From a checkpoint of a small transformer trained on Wikipedia: biases on query, key and value.
Each number is 128 + 32 x the weight over its row's rms, rounded and kept within 0 to 255. Layers, rows and columns count from 0. The size above them is the row's rms in percent of the matrix's.

# layer 10 MLP up, 512x128, rms 0.168, rows 247-273, columns 0-127
size [ 97 115 101 106 123  97  91  88  91  95  91 100 101  98 102  96  99 103  96  91 112  93  90  89  85 101 104]
[[108  76 100 174 168 134 140 122 105  88  58 144  88 162 166  90  95 130 147 162 128 114 145  90 181 111 139 147  92 153 123  59 138 141 146 107 162 126  92  94 114 112  97 151 150 125 158 130 111  53 162  88  97 112 143 195  81 130 202 137  99 131 122 151 136  70 142 185 148 152 133 108 127 104 150 115 151 172 110 115 117 135 103 104 109  94  96  85 122 117 127 139 120 161 115  90 123 114  92  82 127  81 134  67 113 111 144 165 149 181  91 141  40  59 165 119  86 151 146 130  97 130 152 142  83  72 172 148]
 [151 195  84  90 160 147 162 146  98 211 161 125  99  76 123 112 107  99 127 167 135 151 141 145 147 138  94 108 111 125 164  85 123  96  34 126 102 111 121 138  70 161 135 144 171  86 147 117 120 103 149 147 142 147 126 129 145 218  93 133  81 146 122 135 187 165 173 152  91 103 160 175 139 133 144  99 113 163 122 106 112 139 111 146 124 147 164 100  99  94 177 133 122  86  92 124 109 140 149 152 107 111 140 115 169  69  93  89 146 166 150 128 116 175 181  81 142 103 152 131 106  62 155 111 143  43 108 163]
 [106 120  77 134 107 147 104 104  96 197 181 135 193 116 163 154 132 159 136  53  65 155 116 129  90 123 170 150 147 136 171 153 122 183 131 158 106 146 127  61 107 108 119  98 169 144 121 134  90 112 171 141 104 121 110 100 117 132 154 159  63 114 124 186  68 116 168 135 170 173 131 105 147 101 118 163 129 108 152 175 104  82 174 114  88 150 100  95 185 174 203  83 133 144  66  93 158 144 174 146 152  87 127 130 149 177 127 116 126 137 132 133 118 181 145 127 106 150 120 109 155 128  77 139 116 107 101  63]
 [116 139 131 154 205 121 143 142 118 133 119 149 118 114 150 153 176 197 100 144 171 123 133 144 151  92 123 204 150 119 147 147 137 143 104 133 114 139 115  92 177 160 127 107 167  95 210 113 103 116 150 186 105 132 114 134 144 106  89  95 128 113 154 140 188 137 116 143 175 128 103 117 105 132  97 158 191 138 129  92 116 191 139  51 141 135 166 173  91 119 199 112 115  97 103 155 122 202 179 163 141 106 192 146 104 143 130  87 159 152 146 152  86 137 138 172 119  68 106 109 190 159  86 107  78 154 106 147]
 [155 102 134 113  79 158  70 163 172 128 182  66 143 108  76 153 166 138 184  36 170 168 163 121  98 115 107 114  67 135 119 129 126 189 136 134  39 109 120 132 111 168 176 133  99 133  43  96 143  97 132 149 140 112 157 115 128 135 176 104 112 117 186 184  81 129 122 133 172 114 158 132 140 101 184  64 104 110  96  70 106 172  96 112 103 126 146 175 125 165 154 150 153 141 145 118 103 138 115 136 110 154 144 148 137  98 130 178 134 120 142 123 132 116 114 143 152 125  82 147 117 150 133  65 143  96 136  83]
 [ 92 139 129 151 155 120 103 110 161 130 201 165 142 139  82  72 119 124 120 141  92 182 118 120 159 143 125 161 101 167 195 138 146 190 127  71 130 154 153 109 104 122 132  94  83  55 161 117 113 111 136 161 156 126 130  71 104 179  99  75 139 148 138 152 175 128 108 127 143 175  58 109 158 122 115 135 161 183 131  86 142 110 107 162 119 120 180 147 191 149 121  79 130 121  71 165 112  93 172 115 158 116 181  81 151  57 206  97 129 113 133 165 115 157 166 136 122 107 122 168 134 151 108  90 112 119 111 160]
 [140  95 106  74 169 116 134  93 143 122 132 185 135 176 160 136 114 136 185 141 100 181 169  77 107 124 130 180  66 162  63 107 115 122  75 136 104 102 177 110 123 193  73 126 132 107 148 160 128 167 141 186  86 190 106 128 145 119  97 128 169 138  86 128  86 122 173 121 156 108 157 113  98 136 174 110 119  76 145  89 154 138 135 160  98 107 113 136 162  79 108 117 162  96 121 131 173 123  97 109 134 120 140 157  55 124 118 112  87 188 144 142 153 117  66 123  70  86 182 149  85 159 145 166 141 136 141 173]
 [153 102 103 108 190 120  48 103 146 169 128 178 101 137 157  60 135 161 107  89 117 110 167 103 157  92 106 145 117  71 182  62 146 127 146 144 125 102 187 106 153  91  83 116  98  96 116  68 120 129  68 114 107 146 143  97 134  93  84 159 147 161 136 118 133 100 183 102 130 115  94 124 162 162 118 100  84 144 114 129  91 109 128 133  72 104 186 106 144  83 176 117 151 146  97 115 133 148  87 173 111 172 128 143 171 176  95 156 114  77 114 167 163 131 141 104  81 114 121 158 111 153 145 169 168 125  49 107]
 [151 125  84 134 102 129 159 147 111 167 105  90 111 109 116 153 104 199 130 160 131 114 194 172  73 177 132 121 141 174 105 141 131  65  79 104 110 138  97 167 109  96 120 120 142 181 127  85  97 111  83 106  64 115 141 153 151 117 124 163 115 176 123 181 119  83 103 128 141 144 124 202 188 110  64 137 113 112 127 166  92 111 152 162 163 122  69 149 183 122 111 113  79 127 112 151 158 142 182 113  89 144 163  91 176 146 142  79 134 134  40 113  85 120 129  78 123 117  78 167 123 141 152 154 117  98 152 122]
 [130  93 108 182 120 175  57 118 124 157 165  94 103 168  97 155 121  47 190  83 137 117 151 126  81 144 131 122 153 145 166 115 155 167 161  85 130 131 148  77 143 120 139 137  89 144 134 134  89 175 102  88 101 154 162  94 100  51 133 137  60 106 141 121  75 138 110 115 169 139 115  95 144 120 130 107  64 123 104 115 171 119 140  98 112 176 174 104 170 157 102 113 102 103 138 191 116 138 122 141 134 111 172 139 139 138 132 210 123 157 113 150  52  76  83 145 135 125 128 136 150  49 113 126  93 108 150 103]
 [140 202 139 109 100 132 137 140 128  68 203 128 103  98 130 153 170 152 159 103 125 136 170  74 174 131 121 170 177 156 124 159 186 113 152 188 134 163 137  92  76 104  95 125 106 130 159  73 153 168 111 110 134 120 153 188 129  82 143 147 119 122 160  64 120 134 138 206 122  93 152 100  54 157 180 140  68 140 108 161 134 145 128  86 110 160 143 121 125 147 137 103  77 102 121 143  97 185 147 108 162 168 132 141 165  90 134  90 152  82 131 107 123 146 167 164 129 182 132  79 170 109 146  89 157 129 158 113]
 [148  68 124 128 114 208 159  98 150 121 130 103 140 177 187 112 107 153 113  76 125 145 133 103 236 109 135 143 102 102 123 112 165 126 177 150  90  96  93 108 157 195 111 131 131  49 161 154 102 142 153 168 112 123 156  99 159  95 119  87  98 156 114 142  83 129  93 153  23 147  85 131 108 115 159 163 111  94 163 115 109 115 132 144  87 185 165  99 129  92  82 126 106 105 126 151 138 122 104 117 124 143 132 127 138 147  80  78 119 110 131 170 101 110 141 139 163 117 101  95 150  77 170 115 189  87 124 127]
 [156  82 202 128 155 104  87 132 132  89  99 121  88 169 150 198 186 139 118 136 151 123 136 132 168 168 123 141 157 134  72 102  64 132  97  89  97 153 169 152 143  90 116 137 106 152 176 131 123 127 112 177  51 110 114 134 137 154 100 135  91 178  84 144 134  75 108 104 137 201 114 110 175  94  81 174  55 101 153 160 144 132  73  98 155 148 173  77  87 186 117 131 120 109 135 149 154 160 125 126 116 119 136 152 117  85 121 149 155 228 115 121 130 158 120 151 131 123 105 167 131 153 132 174 125 133 113 117]
 [102  45  82 119 123 118 100 112 120 125 160 118  60 108  95 125 123 112 136 156 105  98  53 172 113 125  66  98 137 185 117 157 187 110 129 139  52 126 148 133 124 154 164 139 117 159 100 106 113 183 197 110 141 132 119  86 125 121 143  89 133  92 139  93 126 135 141 132 123  99 107  94 156 127 163 171 119 157 114  74 138 111 150 140 128 132 147 197 105  97 121 128 142 115  35 135 150 136 102  90 135 179 139  52 178  98  98 120 161 126 127 128 147 118 105  99 163  89 159  86  69  66 129 169  77 155 124 123]
 [ 79  89 120 114 150  88 120 119 204 133 166 128  75 154 168 141 114 106  93 109 145 126 110  93 164 114  89 118 151 171  94 129 166 120 150 122 143  90 123 124 109 135 102 148 114 123 121 148 107 151 151 153 100 163 105 123 121 126 113 141 151 154  46 122 128 129 109 141 121 139 149 198 127 123  94 159 127 138 173 131  82  91 126 158 117 120 140 122 137 101  89  91 237 111  98 135 111  78 125 115  42 173  99 130 162  31 120 103 182  70  99 141 148 104 155 132  58 139  97 192  75 143 124 157 146 129 182 122]
 [103 158  56 163 119 112 142 131 164  60 120  94  37 139 137 113 100 131 103  83 150 133 149 118 144 138 135 123 157  71 173 116 101 174 109 159 149 123 113 141 147 134 140 108 176 149 153 114 143 145 100 124 104 170 152 148 180  47  83 144 122 105 149 122 102  71 156 203 147 134  66 186 112 105  89 164 130 112 145 111 143 143 207 153 131 136 160 139 114 147 174 118 124  71  88 124  59 100 145 103 101 114 123 109 127 108 102 165 138 115 150 162 162 166 144 165 138  86 140 182 107 147 151 147  75 145  70 101]
 [117 188 171 169 152 160 124 129 165 129 162 111 106 144 145 136 124 190 149 146 111 144 165 199 137  82  99 101 105 123  48 119 164 135 138 132 134 107  94 145 143 159  98 135 185 125 158  75 129  54 115 104  91  77 113 133 115  72 158 156  61 131 157 127 112 132 106 191 213 142 182 113 157 121 105 106 138 145  84 185 120 112 122 126 134 166 126  43 114  73 138 140 123 141 100 149 107  98 141 137 103 169  54 109 134 152  84 125  96 111 127 143 128 153 116 141  61 122 141 141 130 135 130 158 158 151 159 184]
 [195  68 149 158 112 119 168 117  65  84 169 162 119 156 153 123 155 109 186  93 164 170 140 201  67 122 131 178 149 100 165 157 142 151 133 136 112 115 100 167 100 121 124  93 118 152 155  96 118 186 148 120  99 172 157 105 140 133 157 146  55 141 135  79  95  71 112 110  65 137 139 103 107 113 136 122 106 132  85 117 186 130 160 124 176  81 140 140 157  82 140 136 101 160  42 106 138 152 105 164 149 139 118 122 112  88 205 119 167 117 189 143 139 147 112 108 144 123 140 116 141 158 105  87 148 105 153 169]
 [141 149 128 153 153 148 108 151 143 132 145 133  85  99 166 130 161 132 185 126 151 137 127 157 151 109  98 141 128 142 136 155 118 136 181 173 133 153 139 189 168 145 134 127 109  99 107 118 124 150 205 195 127 143 133 220 174  80 120 161 155  85 174 147 169 142  98 179 195 101 129 144 166 115 142 105 142 122 165 178 173  97  82 110 119 167  88 122 151  81  89 117 111  78  65 131 182 149 142 145  75 164 149 128 119  75 109  61 119 105 175 184 124 108 141 115 110 139  98 117 126 164 143  71 119 192 156 123]
 [ 54 132  89 156 192 126 110 142 126 102 146 117 145 138 142  98 116 109 129 168 107 170 136 145 190 162 180 120 115 168 139 123 108 177 145 149 112 100 109 111  91 148 112  82 128 151  73 136 185 180 119 118 123 137  77 134 161 144 179 168 159 135  95 144 110 165 154 162 144 170 103 137 190 160 123 126 113  88 129 156 159 136  94 130 121 118 228 125 104  98 110 198 131 101 133 164 171 140 117 123 121 160 166 186 136  79 187  58 126 128  83 132 115  96  76 152 138 108 165 119 153  66 169  87 111 137 138 166]
 [120  98 114 110 113 108 133 112 145 123 149 148  99 107 160 104 138 156 141 147  91 134 147  91 185  91  88 167 159 185 140 129 198 146 136 149 127 107 128 116  92 174  87 129 115 134 109 105 141 136 130 120 127 196 146 101 121 129 155 162 118 150 175 133 137  64 193 152  79 118  88  66  94  74 155 155  98 210 141 151  82 159 116 133  85 172 114 107 148 113 156  89 106 111  93 135 169 189 126 151 126  63 103 158 120  97 148 172  85 196 160 108  69 144  93 137 199 126  98 129 118 118 108 167 152 166  86 168]
 [ 98 129 135 163 151 178 112  76 165  75  97 186 107 135 129 108 162 117 120  82 145 128 125 110 134 106  90 113 145 142 188 147 141 118 126 140 173 156 206  92 104  83 129 102 137 140 163 120 125 184 113 226 106 116 109 191 188 122 101 125 106 111 183  80  80 160 148 127 130 118  99 124  96 107  94 134 137  74 161 103 131 139 137 185  94  83 155 170 113 131 149 207 110 120  96 113 120 172 131 117 117 105 162  97 114 115 119 126 132 137 116 139 171 133  57 115 118  97 126 163 203  70 134 137 163 101  81 104]
 [ 92 103 132 116 156 109 184 184 148 111  89  98 172 112 170  83 100 124  67 157  91  82 135 153 163 103 114 169 131 160  82  77 130 144  54 172 133  64 145 101  88 122 132 141 102 141 145 111 145  70 151 108 136  45  58 116  74 172 124  61 111 122 160 125 109 108  71 106 137 111 114 126 132 130 122 131 121  57 174 137 114 182 113 159  96 141 154 107 176 122 131 122 156  94 119 169 144 109 117  90 140 150 175 126 101  72  86 113 105  82  89 105 155 174 117  91 134 114 115 113 150 164 132 133 124  73 126 132]
 [212 164 123 128 122 146 147 138 105 123 104 112 120 114 136 170  88 197 104 155 118  88  89  67 102 104  64  87 108 154 139 136 126 133 123 116  99  89  64 120  71 167 136 151 120 105 109 162 124 117 161  78  76 218 166  62 172 144 157 212 127 140 104 100 136  96 150 131 152 171 110 130  85 143 137 134 111  99 204 123 119 160  71 128  85 133  98 182 148 136  95 145 154 124 147 144 116 177 173 202 148 129 113  93 154 150 104 122 132 109 161 155 121 126  98 154 140  81 107  96 141 126 149 104 117 135 125 118]
 [160 126 143 123 117 182  74  97 152 171 141 110  76 135 120 142 151 113 101 137 155 156 138 106 153 111 134 105 160 137  67 115  96  83  65  99 136 181 128 143  86 185 159  71 200 155  80 127 125 101 107  89 108 130 134 158 135 148 100 196 223 139 125 156 139  95  94 146 116 146 118 129 122 142 155 160 175 125 119 189  98 143 147 123 172 192 107 159 144 136 132 156 133 121 117 125 128 166  99 150 113 161 123  93 164 148 103 145 181 118 128 135 110 188  77  91  78 131 180  99 126 140  66 120 143 215 151 116]
 [169 145 148 177 144 110 154 122  89  70 165 140 155 101 153 120  81 127 159 191  95 127 108 106 110  87 101 122 158 117 113 142 104 139 126 104 137 144 208  75  92 119 150 136 112 131 146 199 110 154 103  97 140 121 159 135 122 100  79 110 111  86  61 133 161 103  61 108 134 129 143 130 128 176 159 139 138 130 142 188 147 127 121 170 187 132 139 105 125 138 135 105  92 142 116 159 145 180 154  98 111 137 218 133 148 153 129 108 136 148 104 158 167 174 172  66  50 150  95  82 110  71  53 126  92 106 148 129]
 [139 128 132 139 225 170 152 154 144 125 139 194  94 113 129 103 107 190  98 117 112 133 133 141 126 112 152 118 174 182 154 108 183 169 159  87 145 145 185 120 132 159 143 154 121 137 173 107 147 156 115 122 136  91 164 134 181 156 138 155 126 151 187 153 152 121  95 101  88 153 118 160 116 209 106 107 103 109 123 125  81 124 199 160 143 169 112 102 135 159 142 184 142 178 151 138 143 171 162 114 112 139 199  65 170 134 157  95 156 121 128 158 123 144 157 123  37 114 133 166 174 142 187 149 150 135 123 111]]
# layer 10 MLP down (transposed), 512x128, rms 0.161, rows 247-273, columns 0-127
size [ 92 100 105 108 116  97  91  88 100  92  90  95  95  95 100  98 100 100  97  96 105  99  96  88  91 101  97]
[[129 189 194  71 133  91 142  79  96 116 168 105 171 109 106 154 202 142 142 143 125 162 141 143 109 100 176 179 141 131 160 152  92 150 109 107 103  91 122 155 154 120  81 131 126 201 115 155 145 188 136 134 106 166 143 102 170  92  66  99  91 112 130 104 163 142  81  90 135  73 181 128 153 117 123 167 165 160 118 169 131 150  84 153 192 128 136 140 163 100 136 105 103  99 121 127 145  92 144  86 157 171 147 119 103 213 180 159 157  91 102 103 105 177 124 113 128 133 101 153 112 141 150 113 117 195 162 112]
 [162  86 112 124 155 188 146 139 162 123 111 169 134 107 133 143 155 109 118 138 153 165 121  92 133 136 151 121 124 150 154 141 167 133 129 174 110 121 162 101  82 176 150 157 168 136 159 104 199 186 123 177 120 124 120 114 170 104 114 130 131 144 158 143 103 109 132 146  79 130 120  74 113 105 144  66  87  72 121 110 183 127  76 123 112  71  80 121 138 136  92  55  69  74 140 123 156 134 110 103 217 120 172  82 135 114 118 116 159 101 189 110 167 126  86 109 132 162 143 124  67  41 133 120 184 110  98 115]
 [129 157  96 141 208 100  78 123 128  72  87 151  85 121 116  96 145 172 134 176 183 142 172 155 180 133  72 117 131 105 136  78 186 130  82  86 150 112 124  62  82 180 105 164 128 135 190 108 120 169  96 127 125 168 120  86  95 108 108 110 158 124  94  84  96  84 120  79 149 143 178 124 136  48 149 125 107  98 116 150 153 166 136  81 155 113 105 104 103  75 119 152 149 115 112 173 118 163 139 112  64 116  67 188 104 129 112  96 138 120  71 146 150 114 125 156 135  97 137 133 148 140 125 142 157 139 152 159]
 [126 132  91 171 138 149  80 143 170 159 117 200 139 187 152 104 102 100 120 170 122 151 145 205 148 142 100 149 120 183 115 110 158 118 103 117 126 146 122 154 170 142  93 104 140  86  76 120  92  70  78 118 154 192 119 117 138 132 146 156 108 139 131 106 100 107 179  84 149 157 126 131 125  71 191 143  57 102 120 118 131 113 179  79 143 145 127 152 123 148  45  38 125 130 135 105  97 167 155 164  81 103 106  93 141  95 119 124 170 161  93 111 145 178 127 107  90 154 135 156 121 116 169  95  82 154 155 103]
 [130  97  93 112  86 118 138 210 180 124 137 118 100 104 202 165 121 142 124 121 122 110 126 125  78 153 138 160 132 136 124 124 136 172 147  98 122  91 156 140 138 105 150  83 136  92  77  67 125 130 165  87  33 125 150 163 131 192 143 148 105  89 168 137 165 120 125  92 131  92 133 137 132 118 121 121 178 178 112 192  94 127  66 133 140 127 158 168 128 100  66 130 158 119 121  92  79 108 124  83  35  52 106 164 133 105 191 169  87 106 141 112 105 127 130 112 168 118 114  91 132 163 110 145 123 156 138 118]
 [164 116 134 142  99  83 132 104  89 120 124  84 128 171 134 185 135 157 177  70  98 145 143  94 109 202 104 143 127 101 161 125 153 186 151 130 142  98 144 126 157 148  46 153 119 148  67 121  88 154 131 111 137 137 171 154  84 132  92 125 158 104 113  87 116 119  85 134  85 154 126 162  83 178 145 156 105 188 145 117  83  75 133 126 103  76 110  96 145 109 112 162 110 111 115 166 119 142 167 129  98 143 144 169 150 197 142 165 123 151 218 117 176 130 194  93  72  90 134  82 124 118  99 113  96 150 150 154]
 [109 217 129 102 125 112 119 130 184 146 128 103 156 150 188 163 128 136 174 156 145 137  99 163 115 103  91 115 169 151 152 115 150  95 255  88 162 173  90 120 161 117 174 140 152  84 124 139 100 148 104 107 140 106 164 117 101 102 158 123 142 121  94  59 118 144  95 121  79 164 128 141 124 127 156 148 122 157  79 124  62 119  57 119 101 119 131 118  88 120 100 116 109 170 125 134 162 167 158 133 153  94 160  72 134 146 144  76 133 184  86 171 165 114 162 160 143 119 146 158  96 153  96 103  75 143 165 144]
 [166 109  82 186  79 133 161 125 165 121  49 149 176 140 146  89  99 147 164 134 110 150 125  74 145 140 124 128 122 108  80 136  55 132 103  98 112  91  75 127 146 149  97 180 114 179 151 126 143 138 116 136 189 138 149 151  93 129 138 112 156 113 135  90 128 129 165 147 123 126 134 127  10  87 143 160  83 126  72 119 170  96  78 132 112 101 122 128 103 135  65 129 103 104 127  66  74  83 109  52 139 135 114 155 146  93 140 166 110 190 138 129 136 117  73 130 119 126 177 127 160 128 177 115 126 139 123  97]
 [106 141 133 106 102 140 149  62 122  76 129 157 161 137 125 146 162 105 102 131 182 146 152 190 114 127  98 223 108 121 121 123 134 132 137 135 123 136 194 104 190 155 156  76  65 122 173 124 111 112  94 100 140 117  96  72 147 100 177 104 115 148 162 139 114  37 123 131 145 145 133 107  96  92 116 137 116  83 162  80 105 156 175 165 141 172 109  71 154 141 136 106  95 121 129 108 152 127  64 144  95 131 137 130 147 108  93 135 160 191 158 149 178 109 168  69  83 124  77 140 116 114 149 165 184  80 121 136]
 [163 153  67  92 119  73 169 129 131 127 133 135 184 150 126 142 135 147 121 127 100 141 105  87 119 112 134 149 129 150 123 155 103 162 149 150  98 148 141  83 117  93 198 109 108 126 172 106 115 192  87 120 154 139 170 168 155 113 139 139 124  87 157 116  97 118 115 191 187 144 141 169 141  72 140 127 146  89 118  51  82  69 139 122  33 166 167 114 114 142 136  83 184 160 129 104 118 135  80 143 188 109 218 164 111 133 153 166 119  78 143 124 102 109 124 101 104  95 127 168 134 101  72 112 162 161 140 137]
 [148 150 133 110 165 142  99 160  34 146  75 131 171 143  87 156 106  95 124 155 133 158  97 159 120 153  50 118 107 110 138 173 124 116 196 147 104 134 119  90 188 129 157 113 196 157  99 124 135 105 145  93 113 163  78 123  95 158  56 146 118 137  84 146  85  77  96 129  78  92 155 136 124  64 121 107 188  96 114 152 157 142 160 117 159 113 155 117 170 122  98 154 117 170 116  88 142 121 130 170  96  92  66 178  83 201 142 147  97 138 129 125 128 109 138 116 126  80 143 138  74 106 118 150  95 164 144 125]
 [100 116 151 178 190 108 164 117 116  58 147 152 142 111 132 148 137 107 173 116 148 119 143  95  81 142 117 118 178 180 207 147 125 124 184 183 188 127 134 164 127  82 131 127 117 107 109  98 118 101 122  89 132  55 110 154 115 129 151 157  96 156 154 138 121 140 151 127 167 115 109  79 123 151 121 101 136 186 140  93 143 188 145 141 107 177 169  64  74 206  99 125 188  99 147 160 125 107  82 115 196 131  90 137 151 147 126 205 141 101 128  92  77 101 104 120 143 135 113 121 118 113 157 111 174 117 129 170]
 [187 134  87 161 145 133  90 155 122 122 148 162 124  82 131  71 100 125 166  93 115  54 109 157  98 116  92 139  75 172 176 133 109 100 217 121  90 125 116 146 107 110  95 111 142  95 121  93 121 159 143 117  91  95 133 151  79  56 150 148 172 122 159 111 130 149 135 132  90 117  91  98 151 140 123  89 141 116  73 166 122 113 135  84 170 122 100 133 196  97 128 102 180 113 163 107 140 143 106 109 247 135 127 171 156 121 105 127 107 116 183 164 116  87 169 142 143 115 134 166 118 151 172 125 158 155 182 143]
 [154 107  73 163 154 102 128 147 125 167 100 101  74  58  79 123 128 152 114 137  99 145 152 124  71 107  83 127 123 158 183 117 114 127 114 137 141 147 122 114 120 155 109 219 184 100 166 163 189 106 143 172 124 104 176 210  59  92 112 139 115 108 163 105 123  96 128 116 104 153 148 170  30 121 127 131 137  56 134 133 116 125  99  91 143 142 104 106 105 167 112  72 131 125 139 106 146 154 105 130 174 118  98 114 107  98 150  90 130 100  70 115 118  80 112 142 133 147  56  98 141 137 102  71 105 110 115 134]
 [ 80 167  94 135 205 143  94 142 140 103 155 122  90 152 158 157 139  56 140 133 121 160 135 120 128  84  99 121  97 153 156 111 112 105 160  86 116 130 159  89 121 222 173 136 164 100 115 153  95 124 163 226 158 143 166 139  87 159 112 105 157 164 165 113 160  56 130 143 163  95 127 160 147 112 129 102  97 160 154 110 127 145 139  67 123 128 144 162 121  60 173 175 155 145 173  95 163 100 110 145 121  93 106 124 190 117  83  96 114 138 165 131 113 174 121 180  90 168 129 144 142 147 131 126  84 114 174 120]
 [138 148 153 152 165 104 154 117 148 131 117 175  49 130  86 158 136  81  72  55 120  95 148 160 151 161  73 132 181 198 128 115 180 116 149 115 126  94 113 112 136 112 128 106 108  95 144 120 126 120  98 101 117 128 154  70  97 107 176 160 165 179  97 126  86 148 139 149 105  56 107  93 143 111 103 189 155 175 138 145 137 137 167 177 133 101  95 169 123 130 147 161 106 115 195 150 109 170 138 140 107 152  93 123 133 176 145 106 145 143 129 149  93 142  83 127 115 157  79 171 147 123 188  81 190 174  68 138]
 [146  77 191  93 100 107 159 144 106 107  90 111 155  77  78 184  94 101 101  85 168 128  76  39 154 119 162 174 149 137 165 105  75 130 130 107 145 165 181 120  94 114 155  98 120 211 123 164 100 177 117 148 152 123 111 152 117 106  95  82 133 164 128 117 135 154 153  64 140 100 150  95  97 103 140 119 148 145 166 133 123  82 165 151 121 108 113 114 148 151  95  78 196  69 181 150 122 124 124 126 164  95 109  92 178  96 152 115 146 156 152 138 138 100 111 157 143 144  95 153 135 104 129 136  98  83 136 202]
 [100  74 128 127 117 151 161 130 171 114 118 197  99 124 182 132 163 126 119 170 170 145  84 107 147 141 164 124  35 167 196 132 101 182  78 136 148 187 128 155 106 102 122 104 171 102  93 123 133 119 116 143 133 139 153 126 119 125 128 184  97 110 175  68 179 146 133 164 136 142  73 163 151 161 151 145  76 130 137 155 155  97  97 122  92  86 182 173 106 181 156  94 129 131 164 120  75 155 126 101 103 130 157 161 113 185 129 115 192  90 127  73 112 143 110 177 181 102 146 136 130 173 134 120 128 140 140 177]
 [ 99 132  69 109 138 129 133  89 163  79 116 156 141 142 138 164 121  87 113 191 115  87  71 135 110 133 169 174 120 103 114  87 153 206  58 117 199 143 126 130 131 106 145 116 115 145 126 177  66  82 182 140 101 163 171 187 134 136  97 118 154 130 142 114 130 120 124 135 115 121 135 133  51  71 137 150 130 151 131  70  91  82 141  79  99 142 119 138 137 151 127 101 124 126  77 159 152 199 153 126  80 133 140 133 128 108 110 148 114 132 104 104 134  94 145 187 205 128  91 117  98 157  78 104  68 148 145  78]
 [162 134 175 151 144 141 127  70 100 166 158 106 168 106 181 179 116 159  95 137  55 137 135  99 116 129  84 103 115  90 157  91 176  63 146 149 166 155 100 114 149 104 209 125  95 114 173 140 115 144 130 124  72  87 152 123 182 179  90 113 145 105 110 107 164 125  82 105 144 117 146  55 132  89 133  95  30 144 106 120 139  70 132 136  77 158 111 143 111 186 127 107 147 130 141 131 118 149 113 143 153 135 121 113 125 146 107 122 146 187 147  98 128 110  98 191 151 130  85 150 181  90 157 111 122  76  90 147]
 [ 85 110 101 120  87 129 131 127 162  92 144 148 178 153 205 161  68 125 130 112 125 137 136 124 167 114 102  72 129 123 110 113 110 130 130 135 103 148  76  55 157 108 107 148 156 128 127 155  95 123 151 156 130 175  93 136 107 155 105  93 155 100 151 100 107 187 110  48  87 112 149 136  99 121 116 120  64 146 112 151  93 151 111 171 135 131  93 172 105 111 100 146 127 160 145  95 173 167  39  86  53 117  36 148  94 106 143 137 105 167 121 131  87  83 138 133  48 118 181 118 128 107  94 133 129 119 108 140]
 [ 98 150 124  90 138 156 128 147 167 186 166 107 153 104  81  90 131 132 153 186 100 135 146 154 114 104 123 142 143 172 135 137 190 128 201 124 108 117 116 126 179 130 157 154  67  48  98 141  61 125 100  93 157 120 130  84 136  96 141 157 141 122 155  96 137  94  83 153  78 104 112 105  94 141  48 140 137  87 116 115 142 106  62 123 165 110 102  75 159 113 142 155  78 146 193 148 112 153 112 142 136 142 108 104 129 155 122  54 164 122 185 139 142 158  85  98 126 160 150  86 104 148 138  52  91 119 145  95]
 [ 99 127 106 104 150 113  99 124  89 171  97 125 146 155 118 190 116 115 191 106 188 163 114 121 124  67  86  75 171 122 153 190 117 145 183 128 123 174 146 121 154 125  88 144  94  97 114 165 168 156 122 142 124 181 137 141 159 142 112 152 132 118 106 122 131 102 161 108 128 167 119 159 105  90 116 189 146 220 129  91 109 128 125 103 130  99  69 167  81 129 118 124 133 172 137 105 139 151 144 125  97 110 117 132 154 188 179 190 108 188 139 144  68 127 170 151  75 128 169 171 134 127  94 106 148 134 188  55]
 [181 138  94  83  83 132  76  83 120 102 130 100 162 116  96  98 115 157  96 179 155 102 151 121 117 129 157 138 123  75  50 133 139 125 127 118 110 149 104 135  97 128 104 156 136 117 128  76  76  72 105 157  86  78 115 164 136 105 214 112 143 117  97 112 101  98 103 111 117  89 128  99 114 146 102 155 133 141 109  91  99 152 162  85 154 113 178 115  93 153 146 130 184  97 105 123 139  48 105 207 119 126 112 161 129 110 153 173 132 166 114  89  50  67 120 131 135 135  88  95 133 117  90 137  88  57  87 137]
 [152  99 154  92 124 105 143 169  99  89 128  78 191 118 137 141  97 117 151 145 156 128 138 101  86 176  82 133  91 130 166  92 143 117 176 132  90  82 106 145  98 184  75 131  92 131 160  94  97 105 119 129 116 139 160 120 131  77 113  88  87  86  97 123 134 149 116  97 101 158 148 124 160 153 106  54  95 109 146  72 174 162 155 132 139  75 147 141 103 164  47  99 154 104  91 129 167  83 108 106 176 113 126  99 116 101 138 191 120 173 164 171 136  33 147 151  79 190 110 142 130 104 102 153 116 131 129 100]
 [104 117 143  79 105 114 182 144 119 113 144 144 137 118 102 121 159 160 104  38 157 106  76 119 181 117 161 110 148  75 108  60 109 105 157 138 175 163 123  90 116 145 171  87 162 111 146  33 121 108 128  87 107 124  91 124 190 181  98 143  91 113 132 155 138 126 106 180 143 159 118 128 130 149  89 120 142 139  90 116 125  99  99 164 157 123 168  94  55 119 146 115 133 141 121  98  87  75 141 102  88 161  76  98 124 130 189 156 169  64 142 160 109 150 100 111  92 123 135 156 117  75 176 142 151 185 131 103]
 [142 184 156 129  92 156  94 138  97 101 108  99  71 202 176  60 141  98 139 132 117 208 190 139 104 112 127 110 150 102 152 143 111 117 103 125 125 164 170 137 117 152 122 125 150 197 200 113 164  87 110 177 133 119 146  84 110 115 191  88 125 137  70 106 130  86 142 140 159 106 185 151 108  96 158 122 123 107 143  94 158  97 136 132  91 156 156 110 101  79 129 172 111 109 110 120 132 124  89 162 105 132  81 111  86 125  71 157 132 134 108 171 128 175  62 131 172 137  95 107  93 135 134 117 166  62 104  84]]